config.yaml
num_hidden_layers: 13
hidden_size: 160
num_attention_heads: 2
num_key_value_heads: 2
head_dim: 64
intermediate_size: 640
vocab_size: 1024
hidden_act: "swiglu"
norm: "layernorm"
norm_place: "pre"
norm_eps: 1e-05
positions: "rope"
rope_theta: 89700.0
rope_fraction: 0.25
qk_norm: false
attn_scale: 0.125
bias: "none"
tie_word_embeddings: false
parallel_block: false
init: "uniform"
init_std_qkv: 0.0439
init_std_o: 0.0545
init_std_up: 0.0628
init_std_down: 0.0628
optimizer: "soap_variant"
learning_rate: 0.00987
lr_mult_o: 1.26
lr_head: 0.00751
max_grad_norm: 1.0
warmup_steps: 200
schedule: "wsd"
decay_fraction: 1.0
decay_shape: "exp"
final_lr_fraction: 0.05
batch_tokens: 65536
max_seq_len: 256
doc_mask: true
train_tokens: 165200000
max_steps: 2521
dataset: "wikipedia_en"
Each number is 200 + 40 x the weight over the matrix's rms, rounded and kept within 0 to 999. Layers, rows and columns count from 0.

# up: layer 2 MLP up, 640x160, rms 0.0617, rows 156-162, columns 0-159
# down: layer 2 MLP down (transposed), 640x160, rms 0.0627, rows 156-162, columns 0-159
# gate: layer 2 MLP gate, 640x160, rms 0.064, rows 157-162, columns 0-159
up156,202,173,206,208,184,182,179,139,215,130,241,163,227,224,229,192,160,114,238,217,166,144,188,161,216,143,158,176,187,184,133,244,228,271,210,248,219,253,227,103,128,234,234,141,205,219,176,265,158,155,203,144,233,188,254,146,227,230,186,129,114,130,215,173,95,298,222,108,226,250,218,159,257,226,170,260,216,283,198,167,201,235,176,150,246,193,226,217,163,236,253,185,131,226,226,201,237,184,284,170,194,228,223,226,264,196,145,134,170,157,202,228,242,171,226,239,149,224,69,272,165,163,231,176,114,225,155,251,152,166,187,183,275,166,167,284,146,203,215,177,257,244,145,204,188,205,138,233,75,264,195,262,213,175,218,137,240,192,203,239
down156,147,165,166,164,180,199,143,229,226,289,148,143,172,161,150,246,152,205,189,135,281,249,252,197,240,185,177,156,222,190,177,193,257,238,191,198,232,230,246,218,157,179,224,213,142,184,157,194,238,176,155,295,218,163,136,293,140,170,226,238,222,202,237,205,321,130,161,189,269,249,266,236,202,166,163,193,203,161,155,141,268,203,269,262,169,172,118,161,202,209,246,217,193,166,188,139,203,225,206,265,142,192,261,232,141,202,248,210,221,212,312,201,190,217,216,178,183,255,182,205,150,183,232,205,286,228,166,148,253,248,193,240,178,215,194,224,182,200,189,230,210,199,133,209,171,222,250,133,241,135,195,176,240,160,172,210,153,216,201,212
gate157,224,218,153,210,132,135,211,188,220,198,190,154,152,180,236,200,167,251,280,174,169,207,238,237,171,188,183,125,142,205,201,166,201,275,242,186,176,229,190,163,186,206,212,179,189,212,168,219,273,196,133,250,140,153,131,108,185,163,194,212,233,157,116,248,228,197,206,196,192,213,189,198,204,212,188,248,174,238,233,274,275,246,161,140,156,181,183,224,200,261,242,229,236,230,266,235,162,241,236,185,208,258,246,189,229,202,136,236,147,245,130,122,213,161,212,163,183,176,200,220,217,150,211,242,203,191,183,155,216,164,182,197,272,229,133,203,213,169,219,138,205,269,136,170,254,166,175,191,177,162,231,225,262,219,185,171,199,192,233,230
up157,215,231,179,196,205,119,149,250,207,254,205,182,153,234,269,245,192,118,182,151,203,233,234,204,182,186,189,194,182,227,160,203,197,240,143,161,223,186,209,198,210,181,275,181,194,215,143,173,242,221,135,210,168,139,222,201,187,293,237,233,213,238,167,110,207,159,202,211,246,205,222,202,236,267,170,270,154,144,237,162,221,201,252,160,193,191,243,161,258,243,191,220,233,180,227,176,164,245,239,161,151,203,203,156,245,267,225,270,132,247,253,111,158,252,220,130,179,232,207,220,180,251,185,211,205,233,217,227,227,225,176,188,317,293,137,225,177,156,231,184,194,273,172,161,222,241,256,225,272,182,224,193,182,208,96,206,208,140,181,114
down157,263,186,224,236,188,222,194,178,204,196,163,187,222,220,120,207,199,229,237,242,210,113,91,261,209,232,186,140,157,173,241,187,281,186,178,211,161,213,172,240,187,135,199,222,223,128,176,250,231,235,229,205,140,240,175,220,134,170,201,146,215,135,113,244,193,236,165,162,151,252,161,205,194,136,232,181,203,105,221,226,111,213,182,194,154,166,214,214,149,227,154,140,181,213,212,170,257,209,202,244,296,189,213,183,228,163,245,206,171,229,135,209,114,194,181,186,264,188,178,273,217,222,217,187,233,105,151,143,256,220,135,157,143,195,147,195,175,174,193,279,165,240,148,195,197,122,180,249,134,190,187,226,183,201,99,279,286,202,221,225
gate158,154,97,248,182,139,168,278,159,170,204,247,222,238,114,155,155,190,197,185,231,144,189,232,148,219,248,243,245,225,179,205,203,187,225,223,215,276,167,214,229,173,203,173,194,160,162,171,196,210,288,148,249,220,153,266,187,200,179,195,183,183,164,230,209,216,266,193,213,190,197,242,263,168,219,205,244,225,166,208,136,241,197,208,186,127,200,263,153,180,188,253,226,249,187,198,181,220,201,162,168,192,204,219,171,189,188,271,254,180,195,143,205,205,189,201,130,196,202,228,265,239,133,122,243,212,186,190,241,226,200,149,138,167,198,225,228,131,206,123,226,206,209,183,138,165,160,277,125,247,176,204,228,246,149,225,215,199,208,228,145
up158,266,241,171,197,175,187,204,156,246,233,203,118,216,160,201,202,235,271,246,133,196,271,118,180,279,242,246,271,201,180,227,213,183,100,283,214,242,192,219,225,220,262,136,252,251,189,239,255,221,172,197,245,183,256,202,196,223,228,164,302,172,244,143,223,208,175,229,113,239,190,243,226,163,231,249,203,237,225,171,190,268,180,228,263,184,177,221,210,192,246,253,172,239,129,232,264,123,198,202,205,286,200,258,194,223,166,211,201,135,222,180,162,177,253,214,197,135,206,208,196,138,284,130,254,209,165,203,163,161,158,196,199,250,160,183,118,151,238,230,144,214,177,160,140,216,277,185,100,230,185,210,191,168,200,211,214,194,207,238,263
down158,209,202,216,234,211,216,171,140,238,179,155,186,224,204,208,224,154,146,244,214,182,139,186,181,254,224,149,194,149,199,256,259,184,125,99,173,204,126,200,149,223,151,148,207,192,318,206,209,138,159,178,159,204,203,234,194,249,195,298,194,228,193,157,206,165,239,196,206,207,182,153,242,236,188,199,204,154,224,235,248,160,195,271,223,192,183,214,153,249,226,126,165,187,212,170,203,204,225,169,148,253,207,142,268,188,166,217,207,223,251,196,181,125,260,128,180,234,175,209,185,248,134,167,205,276,282,238,195,185,194,248,248,226,255,236,218,244,180,222,278,154,229,141,171,173,115,140,209,231,232,238,160,187,262,211,207,186,196,121,231
gate159,141,156,216,224,198,107,252,139,136,260,244,125,218,157,172,209,241,235,159,208,221,202,143,225,235,131,219,176,216,228,187,245,235,231,143,244,234,207,234,230,179,258,218,212,250,217,203,150,127,173,276,217,188,187,182,181,262,261,164,248,242,199,209,260,183,136,238,170,188,174,259,227,211,245,244,256,184,174,138,190,202,224,160,183,211,242,164,184,136,249,168,193,256,232,162,222,263,153,187,137,290,169,195,193,164,174,212,166,214,229,171,172,177,199,268,185,184,132,278,180,232,264,244,211,269,164,149,210,187,216,185,152,201,172,265,221,180,173,234,212,223,189,172,192,234,141,174,247,122,212,136,235,191,221,156,245,193,222,224,177
up159,142,260,205,194,201,170,213,219,195,237,201,279,240,271,209,243,259,148,210,192,193,167,184,196,194,177,238,202,165,261,205,158,189,161,182,219,149,183,215,209,256,141,252,247,163,176,166,177,208,139,134,202,174,163,133,164,193,134,216,181,136,190,158,217,143,176,199,201,198,237,145,242,138,152,144,185,238,181,249,145,199,200,189,232,168,197,82,157,301,225,216,217,221,194,196,199,104,207,198,137,177,249,219,221,192,149,243,143,178,163,235,158,252,165,108,223,163,180,188,170,175,188,132,209,186,158,175,176,171,218,148,273,132,170,154,184,254,167,215,122,237,185,204,217,191,195,204,292,153,157,224,191,303,193,99,185,167,222,191,247
down159,198,218,203,163,183,218,178,138,162,197,144,196,197,161,162,238,222,186,178,173,234,196,248,217,183,203,141,230,256,161,230,173,168,220,251,140,236,231,258,231,142,164,147,128,198,244,214,240,195,182,217,215,239,221,229,196,273,211,203,143,228,158,222,186,218,153,229,267,131,196,150,241,217,241,187,276,258,178,212,215,222,169,209,219,206,211,270,223,218,204,222,160,238,199,170,204,232,217,93,298,177,202,225,135,247,260,144,136,247,158,174,139,227,219,154,183,212,140,225,199,216,186,239,188,148,133,180,218,235,154,261,238,242,233,147,186,158,210,201,183,201,196,208,202,181,208,179,145,173,225,227,267,280,245,241,279,137,238,207,215
gate160,232,179,248,288,150,206,199,179,278,222,239,220,136,150,132,197,216,155,210,235,264,137,180,186,172,185,242,209,203,180,234,232,194,149,238,179,184,184,181,238,184,233,199,204,126,236,162,143,209,206,194,158,159,209,169,150,157,154,162,205,164,171,177,211,280,158,243,229,281,165,172,203,206,233,176,202,103,228,169,217,162,203,240,179,162,232,254,179,237,184,215,237,287,203,258,266,180,154,166,232,170,188,214,214,199,122,172,184,153,232,164,235,170,189,191,126,228,214,217,161,220,212,201,155,224,207,191,235,190,183,193,218,207,173,273,235,185,212,188,180,195,169,197,256,159,242,189,250,161,151,171,134,174,185,136,199,191,226,250,179
up160,248,270,156,167,192,210,183,231,194,221,146,171,247,271,175,189,199,257,227,263,150,223,233,170,233,224,186,202,223,158,185,91,208,224,203,165,164,218,185,220,176,287,238,254,223,198,178,233,158,145,179,193,212,159,225,217,208,243,209,228,174,191,159,227,185,185,220,166,195,212,300,132,209,169,175,117,224,198,195,289,174,187,209,234,204,224,236,166,213,246,198,237,226,196,175,200,208,164,202,226,196,137,248,184,145,268,201,148,215,187,126,144,151,169,259,147,223,181,173,283,181,229,172,246,168,201,176,183,217,186,172,264,197,184,197,210,170,207,248,192,292,227,177,183,226,163,208,188,225,179,227,234,258,259,212,158,187,213,207,152
down160,206,229,159,239,141,304,149,268,241,199,219,194,220,140,215,176,163,160,212,226,195,203,117,234,246,223,270,276,219,238,214,172,195,203,261,228,183,149,146,289,246,263,151,248,251,246,233,220,182,222,143,201,164,199,207,181,273,171,173,184,221,238,159,215,249,208,203,159,141,213,199,145,221,140,212,175,229,187,176,244,210,176,212,148,227,139,208,235,175,226,221,232,178,185,204,160,206,186,136,253,220,195,193,200,144,261,199,192,209,195,139,274,138,183,237,157,236,172,173,330,223,240,266,219,195,232,187,215,205,196,171,235,202,192,232,184,207,173,194,129,272,194,236,190,171,198,180,236,178,194,162,246,204,138,172,191,150,132,211,156
gate161,183,208,134,281,269,148,263,200,285,172,189,213,117,248,186,189,194,166,192,145,160,273,236,190,217,216,244,250,241,207,207,231,162,231,209,184,204,149,174,245,222,174,211,132,265,148,196,202,186,210,181,158,239,216,197,231,198,233,131,167,244,228,175,194,187,157,173,229,257,188,298,271,120,221,192,263,207,176,168,234,200,203,195,162,180,182,124,204,184,155,164,217,155,276,142,148,237,191,189,206,166,240,200,170,208,260,172,179,236,265,268,181,232,175,223,241,239,196,165,182,191,194,211,247,222,185,146,207,254,183,203,173,201,214,188,187,260,185,200,119,207,257,197,236,151,252,253,228,238,251,226,214,204,155,179,214,191,186,236,204
up161,170,228,217,189,223,186,161,175,153,185,270,177,267,236,180,201,206,217,185,148,238,224,114,236,196,203,196,129,181,213,249,267,180,168,217,199,179,208,167,164,221,192,169,130,253,232,163,206,213,164,199,201,262,177,286,177,217,207,209,104,192,194,223,185,208,201,213,197,228,194,183,171,279,245,240,271,211,219,223,211,239,228,143,228,244,170,157,168,174,173,218,182,244,207,205,218,224,225,262,181,261,161,256,150,215,169,219,209,270,222,217,174,146,276,185,184,153,222,190,263,251,121,255,216,221,219,287,220,218,260,157,178,165,157,188,146,137,247,177,239,181,199,221,140,247,244,161,214,177,220,188,216,189,218,237,230,205,205,187,196
down161,109,192,116,235,218,236,281,183,247,253,160,189,173,231,237,231,219,190,191,185,190,228,241,222,174,207,241,249,210,190,213,241,198,222,251,110,245,261,230,207,210,252,193,183,248,192,189,160,207,269,257,195,251,176,167,166,188,244,173,194,158,193,165,247,165,152,269,220,286,138,136,239,203,126,113,229,195,178,209,138,212,236,217,197,180,222,194,205,178,103,187,196,178,297,134,185,261,136,151,206,163,205,138,191,204,177,193,144,153,213,129,226,177,159,281,261,157,245,212,196,174,194,205,215,215,132,191,259,212,281,207,142,189,107,222,232,173,175,201,247,192,179,187,225,177,187,228,154,246,226,186,126,205,166,202,169,188,213,259,177
gate162,249,170,182,180,184,203,181,238,167,246,186,156,211,217,176,228,240,222,208,204,123,202,146,179,182,211,231,204,228,289,183,259,152,223,223,182,156,175,180,157,241,172,270,281,215,255,137,256,159,99,188,262,189,209,212,246,200,165,212,190,187,209,207,181,244,141,236,211,148,200,200,252,193,251,188,177,136,213,187,218,197,240,270,196,175,232,209,172,250,162,131,192,164,168,149,199,196,198,262,178,232,258,206,160,184,254,213,149,222,151,267,220,224,197,166,211,236,196,241,160,215,277,192,217,173,226,164,147,249,219,237,260,106,240,135,183,196,186,168,206,187,186,131,177,166,126,161,275,154,218,196,204,214,232,203,215,196,174,134,231
up162,252,210,131,185,173,197,200,192,152,162,179,264,225,262,169,97,287,154,111,245,198,189,232,180,186,176,191,235,185,243,193,150,259,266,192,227,178,187,216,176,266,196,232,128,184,190,295,232,200,154,211,253,250,196,244,250,199,155,176,153,271,198,277,139,105,180,240,225,193,203,149,168,192,183,196,312,274,198,224,175,194,230,171,210,205,168,189,176,226,259,120,131,212,220,172,144,112,244,236,187,233,196,185,241,217,233,145,265,187,276,302,168,258,133,127,210,195,254,203,162,202,218,222,250,238,292,197,238,193,276,150,211,154,124,282,171,255,267,198,252,157,112,207,229,205,182,215,252,216,233,248,131,153,214,249,210,265,189,138,260
down162,166,208,187,196,184,224,234,179,239,170,214,214,208,186,284,235,259,177,217,196,159,135,92,181,203,207,167,185,269,189,186,164,203,218,134,179,206,126,154,176,181,164,189,174,268,215,182,221,231,149,153,265,173,217,176,126,226,220,237,129,253,180,207,259,225,231,174,244,201,230,190,279,232,217,139,137,219,143,265,228,173,202,186,161,222,151,200,207,194,224,179,171,179,165,181,193,167,246,296,204,175,242,126,214,235,176,237,121,200,275,157,152,117,116,229,134,227,242,243,173,215,143,213,159,285,274,226,174,204,222,288,257,156,226,221,226,171,183,105,209,199,241,186,225,164,175,182,249,151,275,238,110,186,200,234,137,220,187,281,164